config = dict(
    activation='squared_relu',
    qk_norm=True,
    schedule='wsd',
    decay_shape='linear',
    dataset='wikipedia_en',
)
Each number is 128 + 32 x the weight over its row's rms, rounded and kept within 0 to 255. Layers, rows and columns count from 0. The size above them is the row's rms in percent of the matrix's.

# layer 9 attention query, 96x96, rms 0.0571, rows 17-31,49-63,81-95, columns 48-95
size [118 107  96 104  86 104 116  85  67  95 115 128 112  88 106 111 108 116 109 121 121 119 119 118 110 117 119 117 121 123 111 115 117 110 121 111 120 113 115 114 115 118 115 109 116]
[[143  98 109 162  73  92 136  99  88  75  94 224 149 111 112 175  92 123 186 134 134 132 107 149 154 108 119 120 120  69 111 199 166  94 122 140 162 157 153 139  62  99 158 126 126 189 150 154]
 [ 83 111  83 153  94 138 129 147 169  99  97 174 155 120  79 138 113 126 142  98 127 129 156 128 151 112 133 121 125  98 136 240 192  93 137 130 134 196 143 107 104  87  87 122 139 123 227 120]
 [174 129 115 137  89 120 133 179 165  60 161 151  99 131 110 152 154 159 168  85 157 164 194  91 144 129 161 104 101 108 146 108 140 133 124  87 181 171 170 190 130 130 112 127  80 111 148 100]
 [150  75 139 117 127 118 168 160 107 155  66 124 145 126 132 147 106 179 117 126 174 158 150 132 130 104 160  88 148  67 138 193 182 124 150 151 127 169  96 131  86 105 118 151 163 129 121 138]
 [155 132 116 107 163 153 141 138 171 109 111 131 165  98 109 133 113 153  82 124 102 122  77 168  86  71 152 192 126 139 119 137 183 122 116 166 130 105  52  78 121 135 119 125 167  74 148 145]
 [ 70 135 121 181 119 146  51 133 103 169 108 109  90 133 163 132 139 132 158 116 189  93 181  52 152 150  96  90 144 170  80 152  88  44 137 120 124 157 199 103 132 131  91 138 120 114 142 122]
 [115 119 128 100 144 150 122 150 172 171 106 104  96 129 147 145 190 128 109 108 177 156 220 156 144  95 130 127 126 132 143 104 142 110 155 101 119 151 139 143 169 174 115 152 119  85 186  53]
 [105 115 173 125  75  88 139 119 105 136 104  93  80 110 171 133 210 152 155  41 182 148 127 104 124 163 125  97  87 165 134 127  77  93 128 115 134 145 153 164 119 130 110 131 177 156  96  88]
 [ 97 157 175  72  98 138 126 162  53  67 180 144  87 104 128  88  88 140 150  88  89 106 136 127 143 109 202 116 104 136  92 141 109 204 103 143  97 111 114 133 150 140 134 124 111 134  85 156]
 [116 103 132 121 123 137 140 190 129 105 127  45 198 145 137 161 106 109 122 107 140 145 127 157 118 135 147  83 118 146 135 106 132 158 167  95 147  93 158 160 137 149 112  95 111 140 149 166]
 [119 114 127 142 161  89  74  52 119 133 122  72  89 142 168  80 158 111 127 138  89  80  99 134 112 157 127 130 139 177 127 129 173 153 137 180  78 112 137 109 113 140 152 103 135 131  76 177]
 [109 122 137 153  96 149 116 115 144  96  97 142  81 141  98 170 158 149 153 111 170 129 241 106 177 123 125  53  89 112 128 176 127 101 161 148 162 152 194 107 130 109  93 113  83 102 151 130]
 [147 117 164 110 147 105 138 154  80  79 147 127 140 116 130 131  84 102 113 130  54 134  89 181  90 101 163 147 119 137 131 189 124 137 108 164 122 120 110 119 102 133 133 119 131 128 111 161]
 [103  99 112 150 174 128 140 137  99 100 151 112 107 139  92 153 159  39 143 123 131 121 140 135  62  98 161 112 127 202 159 116 105 158 132 111 123 135 146 105 170 137 119 115 105  77 113 146]
 [137 157 151 140 113 155 120 147 143 168  76 132 105 101 119 143 206 158 134  92 173 119 172  86 129  85 115  69 132 137 155 151 129 123 150 121 221 117 153 131 186 112 140  88 119 154 193  92]
 [152  86  85 209  71 116 141  93 109  97 140 158 143 135 139  88 139 104 156 158 158 117 153 199 110 121 112 138  51 143 149 101 137  67 134 133 137 136  93 183 104  89 160 149 120 162 147 164]
 [ 99 140 138 137 126  90 154 139 188 110 128 133 127 168 108  85 138 104 151 124 140  85  97 127 165 108 110 117  86  81 138 228 153 142 128 113 116 202 145 129 166 133 128 118 101  89 157  85]
 [153 107 103 122 102 126 124 191 153 145 185 148  93 122 100 140 164 194 153 149 128  88 143  61 198  94 159 144  91 125 147 105 167 124 139 135 124 144 148 173  99 164 119 151  38 104 121 133]
 [148 126 158 162 109 108 171 183 125 158 123  81 197  80 104 111 110 183 109 119 194 140 112 105 144  84 142 133 157  89 149 153 154 128 160 149 188 179 163 132 161 124 179 171 151  67 142 184]
 [141 124 106 160 167 145 140 125 180 117 111 153 128  59 134 116 162 178  93 113 126 106 173 153 120  90 126 108  70 106 139 127 185  76 115 163  58 101  45  73 121 108 106 153 152  91 139 149]
 [ 99 142 105 171 132 146  73 132 103 161  99 105 120 129 189 142 136 152 120 117 161 127  93  72 110 142 143 102 154 122 116 143  90  80 136 141 126  77 106 177 118 150 121 173 103 125 156 155]
 [ 85  93 103 120 147 180 116 156 105  65 143 141 114 154 122 108 138 100 120 140 107 129 191 202 125  90  99 140 181 148 163 107 177 110 133 118 176 183  96 184 110 157 156 130 136 143 186  78]
 [ 54 115 176 104 132  95 168 134  76 102 154 118  67 112 158 134 128 140 149  69 147 124 126 140 141 154 114 116  80 129 128 126 123 125 126 126 171  55 132 150 172  91  82 127 128 120 113  88]
 [126 142 157 152 116 163 126 133  85 144 121 118 105 140 151  90  74  87 112  88 124  48 146 127 137 138 188 144 126 125 110 110 168 175 121 137  98 136  82 181 146 121 156 133 134 151 118 160]
 [118  78 150 157 102 102 117 130 105 115 125  85 127 161 128 166  95 153  92  92 150 140 125 134  83 127 136 117 112 116 110 163 112 130 147  96 104 151 138 125 133 183 153  89 159 140 161 155]
 [ 54 102 100 161 144  86  93  90 164 146 135 112 145  83 147  66 134 121 158 135 121  68 104 122 106 137 129 125 118 130 148 141 182 125 136 175 122  84 168 127 104 197 195  91 109 119 110 120]
 [ 93 139 175 141 115 143 147  73 174 114  99 113 127  67  96 154 141 118 135 138 168 144 180 118 170 153  95 118 147  88 108 206 116 113 132 194 149 181 183 100  89 121  65 116  98 107 139 130]
 [102 139 173 126 119 111  98 158 113  91 114 103 163 121 144 104 127  97 163 156  57 169 139 198 108 144 110 148 144 131 129 151 112 112 109 106 116 114 137 129  99 203  81 124 100 145 121 134]
 [115 105 186 104 167 126 130 138 159 157 136 150 133  91  81 135 193  59 160 149 175 139 138 116  89 120 141 145 117 137 189 121 142 166 130 132 109  87 152 158 137 134 152 148 120  73 116 163]
 [102 114 142 143  86 127 179 156 101 196  95 164 126  63 112 113 160 159 126  89 152 156 148 105 154 101 141 100  99 169 122 106 110 163 116 156 154 109 156 100 188 105 105  98 122 172 151 114]
 [144  68  82 213  60 104 142  95 102  89 124 173 140 123 135  97 121 102 176 132 159 127 127 197 132 109 112 151  69 116 133 129 133  71 130 149 130 144  99 173  73  90 149 136 140 192 177 176]
 [ 87 132 122 144 117 107 138 148 181 103 111 146 131 162 105  77 123  96 151 100 117  74  89 121 151 104 118 130  91  84 141 238 161 142 129 116 116 200 128 139 150 116 121 118 101  86 180  89]
 [151 115  95 132  87 129 113 170 158 133 172 156  77 136 108 139 161 184 171 128 135  93 149  70 166 107 164 129  95 132 153 108 156 141 152 112 118 139 147 186 102 156 110 147  28 103 120 122]
 [160 110 158 160 126 117 136 182 117 169  95  79 200  94 121 111 103 179 105 130 207 108 130 137 135  86 172 100 158  87 146 159 147 126 164 169 164 183 133 134 143 123 149 176 131  73 138 165]
 [142 115  94 154 146 154 150 121 187 112 112 146 145  61 119 121 148 194  86 111 114 115 150 158 108  80 133 125  84 105 131 115 187  83 107 163  75 114  53  70 121 111  81 145 151  79 139 132]
 [ 99 137 108 174 134 132  88 154  95 164 102 111  98 125 191 157 135 146 137 122 167 137 106  59 122 124 127  98 149 130  98 168  81  63 144 127 123 105 122 159 117 149 109 185 118 129 176 170]
 [ 89 103 104 116 176 186 110 153 133  74 143 112 112 154 130 102 132  91 119 135 109 151 194 207 122  85 119 134 167 149 171 112 154 115 136 111 163 163  89 184 115 170 151 119 126 133 180  73]
 [ 67 127 179 100 138  96 174 132  76  98 155 127  43 109 156 149 137 125 157  66 161 123 135 125 133 157 101 102  64 127 138 139 104 118 130 120 171  70 138 155 158  87  97 118 141 130 115  84]
 [121 149 183 143 103 150 140 133  90 141 157 128 105 114 132  94  73 103 101 101 128  78 148 130 148 119 185 143 103 129  97 113 174 172 117 132 104 159  91 163 157 135 162 149 127 170 124 170]
 [121  65 149 155 108 110 125 160 109 117 123  70 148 149 115 175  92 141  99  97 136 134 139 131  91 130 142 118  98 111 104 151 107 125 156 104 127 142 145 131 135 187 134  86 149 129 149 183]
 [ 79 103  96 160 153  68 116  80 157 144 129 103 130  93 153  89 160 131 159 144 130  53 115 124 121 128 125 130 137 141 152 137 184 142 142 186 107 101 173 104 113 203 188  79 125 119 111 126]
 [106 126 156 161 118 144 132  67 168  95 118 101 123  87 106 161 132 119 128 143 145 127 199 116 172 146 110 110 114  98 106 209 114 110 134 196 154 186 189  91  99 120  80 103  92 108 129 144]
 [112 139 180 109 118 101 114 161  99  97 124 108 161 115 116 123 120  92 153 165  42 157 146 199 113 133 111 155 131 138 130 169 123 111 119 109 113 127 147 137  93 194  74 137 104 145 132 137]
 [111  84 175 120 171 140 132 127 143 148 143 143 130 108  76 145 195  57 160 141 159 135 139 101  72 118 142 133 120 148 176 105 130 175 127 124 125  79 160 150 141 142 149 144 104  75 107 163]
 [ 86 122 139 156 104 138 158 154 110 211  81 155 131  71 127 107 166 154 128  90 164 133 150 116 142  95 152  79 109 165 147 124 117 162 108 149 152 106 131 109 192 111 109  84 117 171 139  95]]
# layer 9 attention key, 32x96, rms 0.0541, rows 17-31, columns 48-95
size [118 119 117 119 124 120 121 122 125 113 116 119 118 116 116]
[[122 120 168 183  94 130 132 125 134  89 107 138 163 148 119  76 119 143 138 166 143  77 111 129 156 112 206  79 116  49 105 134 111  53 116 124 100 111 117 123 118 113  80  49 138 144 111 153]
 [140 116 127 171 148 166 117 145 168 137 131 176 118 139 113  95 165 104 121 132 121 153 130  97 158 131 110 117 118 112  92 117 172 185 145 125 104 133 152  89 181 144 150 136 136 171 148  78]
 [137 168 116 163 107 139 109 142 124 133 120 115 140 134 117 144 142 129 150 142 113 113 139 105 161 178 144 212  41 118 161 214  77 169 169 125 188 104  84 115 147 156 109 187 109 126 149 120]
 [162 121 133  90 109 114 136 141  95 109 123  92 146  59 137  92 106 153 149 139  90  43 108  86 148 126 117  83 128 107 157  97 120 169 167 117 134 155 184 155  89 117 131 157 102 147 173 109]
 [107 135  94 112  92 214 151 125 128  93 180 127 158 109 139 109 145  91 114 117 106 115 121 104 107 136 136 164 184 131  94 139 186  79 168 156 153 118 144 151 120 142 132 116 116 134 125 117]
 [155 194 114 140 147 149 122 151 145 142 125  98 120 115 117 132 109 124 217 210 135 128  91 102 131 167 142  80  82 145  94 115 127 142 186 132 118 163 128 137 125 148 102 125 141  97 153  65]
 [175 147 140 120 162 142 109 129  72 103 174 129 107 109  89 148 154 102 111  96 144 150 152 102 115 101 170 114 147 103 242 111 163  74 163  93 161 139  97  77 180 136  53 100 115 154  63 108]
 [149 103 192 147 170 119 178 138  91 163 125 158 136 131 133 128 165  93 176 143 126 147  91 139 148 156 135 122 123 177 148 166 119  84 154  98 139 153 155 111 162  89 166 130  77 119 181 131]
 [155 144 156 189 147 164 142 109  89  41 142 114 135 122 143 133 152 104  31  98 135 142  92 164 146 143 131  81 112 140 175 144 125 206 101 129  35 104 124 135  93 156 182 143  84 122 126 121]
 [107  67 184 169 141 156 152 143 213  89 108 110 106 139 149 100 117 164 172 104 120  89 184 135 100 149 145 104  92 182  94 139  99 113 114  64 171 118 121 113 135 107 148 139 134 126 151 171]
 [104 126  88 164 116  62 214 109 139 118  66  80 114  99 113 131 176 127 134 114 113  72 186 133 145 125 148 177 122 214 187 138  95 155 112 153 119 107 167 120  98 181 104 108 190 110  67 133]
 [109 102 152  96 134 152 132  66 133 174 169 129 107 131 126  99  91  97 149 140 103 154 101 156 187 149 120  89 132 148 161 164 100 111 157 149 152 127 148  85  99 136 136  93 138 128 168 147]
 [131 122 139 159 112 139 110 144  75 166 148  41 100 101 137 101 123 131 159 154  72 172 140 167 122  67 133 178 138  84 147 117 134 179  60 152 159 183 151 157 142 101 127 137 115 134 165 124]
 [114 132 168 153 130 126 151  83 147  91 143 100  86 102 138 126 114 139 149 150 124 196 182  92  45  81 115 157  74 112 110 109  87 170 130 156 120 126  91 112 112 104 152 141  71 102 160 115]
 [ 77 121 163 156 120 150  84 144 105 123  67 135 153  73 117 179 139  91 122 140 130 151 123 149 140 100 115  86  77 184  97 129 123 200  73 153 214 131 121 143 158 163 109 112 183 127 117  81]]
# layer 9 attention value, 32x96, rms 0.0547, rows 0-19, columns 48-95
size [ 93  64  92 100 141 127 158  72 100  92  49  65 137  52  66  71 174  93  52  76]
[[147 107 118  98 141 131 148 127 110 141  90 169 126 110 130 135 161 108 112  89  24  43 159  53 100 109 143  91  72 146 120 122 135  60  99 100 200 123 125 158 143 202 132 161 164 102 133 146]
 [ 72 123 191 114 143  93 139 163 144  89 143  95 131 129 113 129  53 137 144 118 179 182 106 131 178 134 103 144 119 122 105 109 157 170 156 129 115  90 112 129 114  73  98  71 143  88 123 104]
 [160 137 138 150 123 118  95 112 144  50 164 150  99 129 131 148 138 115 161 142  92 197 126 164 133 184 117 127 160 149 144 135 108 149 146 113  79  99 146 134  86  77 126 100  67 201 142 137]
 [123 131 120 136 129 115 142 130 135 137 107 106 177 123 109 108 139 128 171 111  79 213 160 156 123 125 134 125 226 112 149 154 139 130 115 116 120 166  80 103 147 140 190 138  71 182 111 122]
 [122 114 108 133 152 119 134  98 108 121 112 174 112 103 128 134 130 109 121 124  15  91 111 119 114 117 129 112 179 102 145 184 111 129 106 137 157 152 138 130 145 170 105 140  75 239  88 148]
 [130 135 120 163 107 124 114 127 169 107 143 125 124 119 135  90 115 137 169 156 115 185 144 167 128 170 138 142 206 115 114 117 133 149 138  77  84  97 105  50 103  68 143 101  37 157 124  98]
 [120 129 123  95 115 132 150 147 113 146 116 109 146 132 129 134 173 127 108 109 185  39 135  91 122  99 140 121  51 120 116 108 153  95 126 121 176 154 139 137 143 174 112 128 195  45 143 114]
 [155 151 138 133 109 121 118 134 159 109 156  30 123 147 126 117 108 137 151 124 231 179  95 178 151 115 120 135 111 117 127 125 170 132 133 148  86 113 110  82  64  78 149 103 210 119 172 102]
 [133 119 122 107 114 124 138 149 119 125 119  89 142 138 111  92 116 139 162 126 209 108 145 161 153  97 143 147  91  98 117 121 154 113 139 100 153 148  89 160 157 166  94 117 185   5 118  80]
 [141 121 164 106 148 140 125 105 102  52  82 151  89 134 155 151 179 136 115 135 111  34 112  85 112  79 111  92  80 130  91 145 123 127 110 141 166 205 196 138 151 193 138 159 187 133 163 145]
 [108 112 102 120 142 124 101 131 141  95 130  91 189 101  98 164 116 109 124  62  67  97 172  75 129 144 100 131 115 165 103 130 109 101 136  58 128  90 155 109  92 168 116 164  75 129 117 151]
 [166 150 109 148  56 110 139 114 114 141 146  93 111 128 138 123 129 165 150  77 220 124  98 170 138  88 149 156 118 113 122 141 118 177 151 146 126  90 105 134 177 147 155  93 163  53 100 103]
 [135 121  71 112 136 105 143  90  93 174  91 149 121 114 126 133 142  90 106  99  32  56 130 106 113  98 128  88 116 145 119 182 122  97  84 137 171 191 127 125 138 222 158 171 117 174 142 127]
 [119 145 140 116 117 134 123 165 167 123 177 161  32 121 148 139 122 146 156 146  94 183 106 141 133 166 141 144 165 118 134 129 148 166 156  95 110  90 161 110 112 109 112  93 123 202 101 135]
 [ 74  99 119 107 177  87 168 130  90 158 108  83 175 125  90 158 104 108 120  94 143 146 121  67 103 104 136 104  45 105 163 128 134  93  96 153 181 169  94 142 140 133 105 125 198  74  85 151]
 [142 162 114 166 118 144 110 103 139 119 126 141 108 144 142 147 104 124 110 154  93 210  60 173 131 140 131 133 157 112 167 184  85 127 119 163  95 171 102 130  99  71 156 158 160 149 136 159]
 [111 134 104 180 126 114 112 142 162 149 144 112 155 130 124  96 132 134 152 139 112 211 159 176 120 188 148 159 191 125 146 129 148 155 145 107  99 125  85  75 140  64 164 118  33 176 121 151]
 [152 137 172 141  98 138 100 107 122  92 147 133  65  90 146 176 148 109 104 162 136 135 107 134 124 106 130 160 151  84 117 165  85 159 157 128  99 121 192 118 131 117  74 130 102 221 117 131]
 [138  96 126 115  69 113 163 147 170 124 153 125 163  92 122 115 118 132 171 130 180 125  70 116  99 142 158 141  80 121 142 102 163  99 127  88 153 116 100 184 103 131 119 161 118  78  65 138]
 [122 140 107 180 173 115  82  90 159 114  96 144 139 164 132  81 146 153 136 154  83 202 134 172  98 172 130 133 184 142 139 117 117 114 106 138  98 133 141  60 151  64 154 112  51 178 144 149]]
# layer 9 attention output (transposed), 96x96, rms 0.0536, rows 0-19,32-50,64-82, columns 48-95
size [ 68  69  75  73  68  67  59  74  72  76  75  79  83  73  75  75  77  66  70  78 101 120  99 101 108 103 131 101 103 108  99 100  88 110 105 113 113  91 100 121 114 115 104 119 100 109 122 113 120 118 123 119 117 110 117 100 117 115]
[[143 110 137  98 168 137 160 151 108 114 106 120 161 123 168  51 158 165 123 161 128 127  86 110 150 100 131  93 199 181  99  75 115 115 142 163 145 167 146 117 137 120  77 157 136 171  80 114]
 [171 131 138 125 178 101 172 149 112 161 166  99 113 132  57  95 110 142 133  92 156 137 165 133 132 106 133 133 146 125 147 101 137 169  99 109  96 106 173  82 167  64 103 126 115 128 117 154]
 [146 137 105 124 180 165 162 181 134 145 132 171 196 110 151 148 101 117  91 169 165 166 138 224  78 107  89 147 135  82 101  30 138 112 128  89  99 106 112 124 181 146  82 109 124 178 131 122]
 [177  94 105 174 178  95 109 150 126 112 142  87 117  80 195 153 149  87 129 141  56 163  97  86 121 148 104 101 129 107 163 175 115 136 147 116 161 122 181 138 147 115  85 117 160 130 160 159]
 [105 148 129 139 114 126 133  97 115 135 115 115 145 161  53 116 147 177 142  84 147 130 162  78 139 130 140  88 112 165 144  65 113 146 110 142 158 108 160  70 141 159 143 128 127 131 165 155]
 [161 148 105 164 172 171 118 130 148 115 132 125 164 117 210 175 135  73 118  88  67 147 172  78 213 122 103  75 117 159 110 112 173  91 115 198 169 121 155 161 135 124 113 130 115 147 141 131]
 [161  59 110 144 134 144 144 111 147 121 162 106  88 111 235 148 120  79 126 126 107 119  68 161 106 146 142 153 146 103 144 145 112 176 142 124 153 151 150 109 124 122 114 186 165  97 140  65]
 [162  71  72 131 199 115  98 149 151 139  74 177 154 147 167 139  99  55 173 150 108 122 113 141 139 122  46 136  86 114 140 125 118 160 148  87 163 124 177 132 138 163  76  79 138 146 142 201]
 [115 139 153 105 196 151 191 137  80  89 115 173 130 115 148 140 108 146 106 121  81 108 189 115 134 134 116  74 162 146 128 127 188 111  81 124 136 130 132 149 158 101 188 101 134  93  99 211]
 [128 112 190  86 135 115 146 123 157 115 100 126 119 133 150  87 134 116 128  94 127 202 125 112 119 149 141 124 144 105 160 111  76  97  96  67 168  76 109 150  83 160  85 159 107  70  90  86]
 [146 149 170 148  51 121 136 102 132 111 200 144  87  72 173  99 159 168 103 153 118 115 143 110 159 123 116 140 132 120 161 159 182 110 118 140 132 149 129 121 149  88 104 112 134 105  73 122]
 [119 146 135 157 255 158 149 131 115 181 137 141 193 155 105 143  99 159 152 152  94 112 103 146 139 123 120 100 145 118 104 177 136 198 130 114 112  91  96 101 155 114 114 139 192 176 163 163]
 [158 136 111 172 164 158 137 143 165 150 145 163 204 142 182 115 135 129 170 178 169 151 139 127 136 105  96  77  99 148 127 109 105 136 147 148 110 147 109 117 118 124 131  73 121 159 160 164]
 [160 136 155  98 114 144 127 150 156  81 105 120  93 129  73  90 144 156 116 119 138 126 143 101 135 196 142 117 179 103 130 103 100 106  95 146 182 108 138 126 173 115  81 179 113 163  78 116]
 [139 113  97 134 124 115 111 111 172 165 150 150 142 130 106 124 123  85 127 153 115 125 129 156 138  95  38  94 143 165 106 132 179 182 180 130 167  78 173 106 121 132 126 106 106 107 138 149]
 [ 86  99 149 112 182 118  83 164 101 140  70 100 111 159 138 120 209  76 125  83 115 122 165 112 132 150 117 188 114  89  87 133  79 119 138 155 113 162 142 117 139 131 103 169 150 135 127 113]
 [154 175 134 141 105 136 139 126 145  93 118 117  81 101  97 127 104 164  79 154 148 142 112 149 133  98 117 126 174 154 118 119 141 112 131 168 118 146 171 120 169 102 105 157  99 168 111  96]
 [136 141 121 158  64  98 108 132 156 135 117 147 141 179 147  88 149 191 118  90 139  82 148  98 129 187  95 172 103 147 139  93 131 123 147 131  89  89 113  81 174 118  57 131 144 127 136 131]
 [110 132 132 206 172 128  97 135 134 142 135 248 157 117 167 160 163 104 156 177 106 138 154 122 172 158 154  99 161 150 117 101 123 103 104 152 141 166 142 134 146 145 126 163 129  89 149 194]
 [119  77 141  84  41 109 140 181 125  80  92 145 114  94 126 120 117 132  93 132 104  98  73 107  87 147 142 176 132 139 133 144 155 134 153 110 137 152  83 158  68 135 129 115  85 139 117 194]
 [ 69  67  21 135 136 134 126 157 112 119 111 136 177 138 115 137  91 103  91 107  55 188 152  95 157 132 115 182 138 150 113 132 117 127 145 155 125 159 170 158  84 106  54 148 142 127 138 147]
 [ 78 168 149 187 191 160 122 129 132 116 105  94 121  99 120 139 181 132 171  96 116 134 184 133 106 166  40 132  93 126 141 140 100  99 159 161 125  91  64 143 145 141  85 170 103 117  44 133]
 [149 107 155 123 129  52 149 142 148 145 161 141  95  69 122  93 109 192 151 180 110 146 133 124  89 122 135 117 113 125 133 117 162 165 167 109 123 146 102  74 129 127 124 152  92 128 118  95]
 [ 79 129  96 143 183 104 121 162  79  95 184 150 117  87 112  89  89 197 189 157 127 129  83 101 133 180 149 151 125 107 153 120 120 140  88 124 156 130 133  70 111 123 164 132  94 122 107 150]
 [197 130 137 103 128  75 145 127 141 155 154 167  94 187 146 150  50 111 200 119 162 130 168 141 165 122  82 110 124 137 132 139 155 131 116  99 156 132 140 116 156  88 159 113 160 144 120 129]
 [123 156 139  58 116 111 103 176 133 132 129 120 147 145 129 145 138 133 188 152 142 157 101 136  98  90 169  91  91 190 114 193 190 182  85 165 160 144 172  85  83 146 132 134 144  94 116 112]
 [119 170 151 152 135  92 110 171 161 142  36 117 131  95 133 104 125 130 152 125 157  92 132 132 120 132 123 138 134 126  97 147  89 165 147 152  50 158 159 164 126  95  41 110  85 169 115 111]
 [147 152 108 105 155 116  72 150 127 172  96 164 147 138 134 143 177  66 155 166 137  79 132  78 145 167  95 176 123 140 119 118 116 159 129  83 149 205 195 114 142  45 120 129 131 111  84 107]
 [ 60 166 116  81 154 162 102 132 185  88  84  90 124  97 145 114 156 103 145 169 125 114 147 163 127 130 112 165 110 144 162 108 140 132 107 156  34 138 145 162 117  95 138  57  93 119 172 158]
 [144  96 143 132 152 136 136  81 185 160  76 141 110  66 160 157 161 114 124 172 108 163 157  88  88 152 170 192 121 118 129 162 163  38 130 107 182 133 143 174  78  91 112 117 121 130  91 102]
 [ 98  94 125 145  76 133 152  89 136 146 138 160 155  62 104 121  57  71 114 171  87 173 182 106 145 143  86 124 133 152 177 168 110 169  93 109 142 107 132  66 123 148 130 123 154 125 129 186]
 [ 35 113 152  81 170 156 163 139 144 149 105 143  63 102 127 194 150 153 141 121 112 161 103  97 169 158  97 148 141 109 180 160 125  78 157 103 137 109 136  58  97 120 188 119 157 133 163  95]
 [ 81 139 160 183  94  84 102 221 105  85 162 177  78 103 174 152  89 166 118 198 122 155  90  72 129 101 115 112 131 124 117 163 113 161 139 129 129  81 161 186 134 140 144 128 151 109 102 146]
 [113 164  92  98 123 124 107 175 107 135  70 145  61 130  95 132  91 101 125 196 106  97 164 125  99 114  92 129 102  55 115 139  94 161 112  93 148 129 107 110 104 174 148  95 178  94 138 148]
 [117 128 116 119 152 148  91 114 197 148 162 108 105 109 131 150 127 125  85 172 117  47  96 159 148 129 180 148 113 115 110 136 146 134  87 158 159  71 126 130 100 133 125 160 124 172 106 126]
 [125  87 103 100 163  81 173 111 120 129 196 143 146 146  89  88 160 135 186 169  77 107 178  69 186  91 140  92 115 116 155 166 109 155 136 119 117  97 134 173 162 138 126 154 189  78 174 139]
 [165 123 116 119 115 159 180  80 123 120 185 135 140 155 172 136 104 180 195 159 146 102 118 105 101  50 107 127 115 140 106 164  79 123  62 102 124 127  87  78 133 102 189 159 135  87 165 125]
 [ 65 145  65 126 116 125 146  68 106  84 111 162 159 155 119 143 157 175 143 146 189 171 146 150 154 123 121 108  69 166 129  91 156 217 130 128 122 128 169 146  97 110 121 166 133 199 163 118]
 [122 157 136 140  97 208 131 142 146  43 104 144 106  79  91 128  90 175 159  59  62 109  95 108 128 145 102 163 132  82 141  61 123 150 128 143 136 114 112 147 126 163 137  54 140 167 109 122]
 [ 53 130  54 131 143  96 139 132 123 147 156 123 188 107 138 127  89 117  87  85  96 166 178 103 136 102 132 178 153 158 118 145 143 109 144 175  97 184 177 134  89 144  71 133 137 140  99 162]
 [102 168 147 174 147 150 170 120 110 149 140  95 142 122 128 119 160 198 203 130 125 148 197 144  96 134  92 123 120 168  89 145 115 129 152 140 172  92  89 129 160 182 114 204 124  99  55 172]
 [151 122 159 116 150 119 191 169 154 172 137 181 146  88 110 136 130 152 126 237 128 164 140 152  89 148 149 171 142 127 122  57 179 173 177 124 111 134  88 104 152 156  86 191  67 124  97 102]
 [104 159 107 157 186  97 100 136  85  84 133 100 139  26 145 119  93 143 132 135 118 148 101  96 170 190 147 143 134  45 122 143  96 113 153 131 167 166 146 100 101 110 133 126  90 153 133 127]
 [139 155 120 123 163 112 135 145 172 162  96 117 141 173  92 162  18  84 186  55 101 137 133 131 111 141 118 123 153 157 121 139 103 143 128 102 109 113 180 101 150 130 113  68 110 133 154 161]
 [163 162 164 122 125 132  71 155 139 102 101 106 135  59 152 167 147 121 159 155 137 190 154  96 160 120 159  35 143 169 110  96 174 148 112 199 174 172 165 131  94 111 109 140 139 133 128 109]
 [152 162 175 128 138  69 134 144 126 163 126 117 112  95 184  84  97 185 195 111 166  96 132 124 143 150 131 110 133 102 103 149  81 174 106 123  86 141 174 138 126  45  89 127 160 134 146  46]
 [119  91 131  83 168 106 101 161 109 150  79 190 163 145 190 142 156  83 130 218 103  87 149  91 123 126  87 158 118 134 142 139 136 188 129  89 155 160 136 136 138  65 144 136 133 105  82 150]
 [ 82 182 136  67 151 154 146 122 117 104 103 106 110  84 126 139 182 149 146 188 131  91 157 146 165 129 118 109 134 134 157 135 164 104  90 134  97 144 126 144 135  78 206  55 115 108 164 162]
 [154  87 111 128 135 138 132  95 183 151 146 119 124 117  87 158 107 149 194 110 100 137 102 102  70 142 184 165 136 140 142 155 123  83  92 106 157 147 165 120 119 136  93 110 115  63 116  76]
 [ 90 126 152 151  38 122 144 120 152 167 165 139 141  87 168 119  91  96 119 190 133 174 176  88 165 128  92 170 144 165 158 139 132  96 140 104 153 141 107  64 124 123  89 129 175 106 133 141]
 [ 51 103 175  60 197 175 179 146 131 160 115 154 101 106 100 146 129 139 155 140 104 173 109 118 136 179  76 126 134 113 151 152 143 111  96 122 149  75 139  71 127 112 204 120 182 160 153 117]
 [ 81 119 134 222  91 127  95 209 161 111 152 146 134 142 106 115  83 116 138 147 109 136  91 104  79  79 112 119 121 135 165 159  96 190 140 139 121 109 155 158 129 170 112  69 149 131 106 170]
 [157 177 109  92 145 168 112 156 114 119 108 125  84 141  98 123  86  79  96 147 112 118 185 111 122 153  77  99 123  75 117  65  53 155 127 119 130 138  97 127 142 145 132 104 185 119 138 144]
 [117 139 132 109 105 131 108  78 188 178 159  95  60 109 162  84 148 105  88 182 141  68 130 142 155 100 149 158 112 145  81 142 158 135 111 169 173  67 149  91 103 129 159 169 173 183  95 153]
 [105  78 103  92 155 107 153 154 187 138 158 136  76 146 122  93 150  91 152 148 112  64 121  88 168  86 156 128  99 125 177 142 108 151 173 141  75  93 130 168 162 167 111 156 131  96 173 119]
 [142 155 144 176 108 188 142  64 156 122 115 124 125  87 147 117 150 154 122 155 170 119 177  58 136  77  95 108 156 133 102 124  74  91 122 145 124 140 113 140 144  57 160 139  91 210 138  92]
 [ 84 125  30 151  93 145 133 131 148 103 142 118 152 188  90 157 144 177 150 101 157 142  63 176 149 157 102 137 109 202 162  96 140 202 106 104 109 111 132  81 121 120  74 131 163 130 165 110]
 [127 162 144 165 111 189 137 142 139 107 135 199 101 105 139  79 113 161 157 123 125 128 135 104 126 172 152 137 119  60 142  64 142 140  97 156 115 117 133 176 151 162 156  98 161 143 112 118]]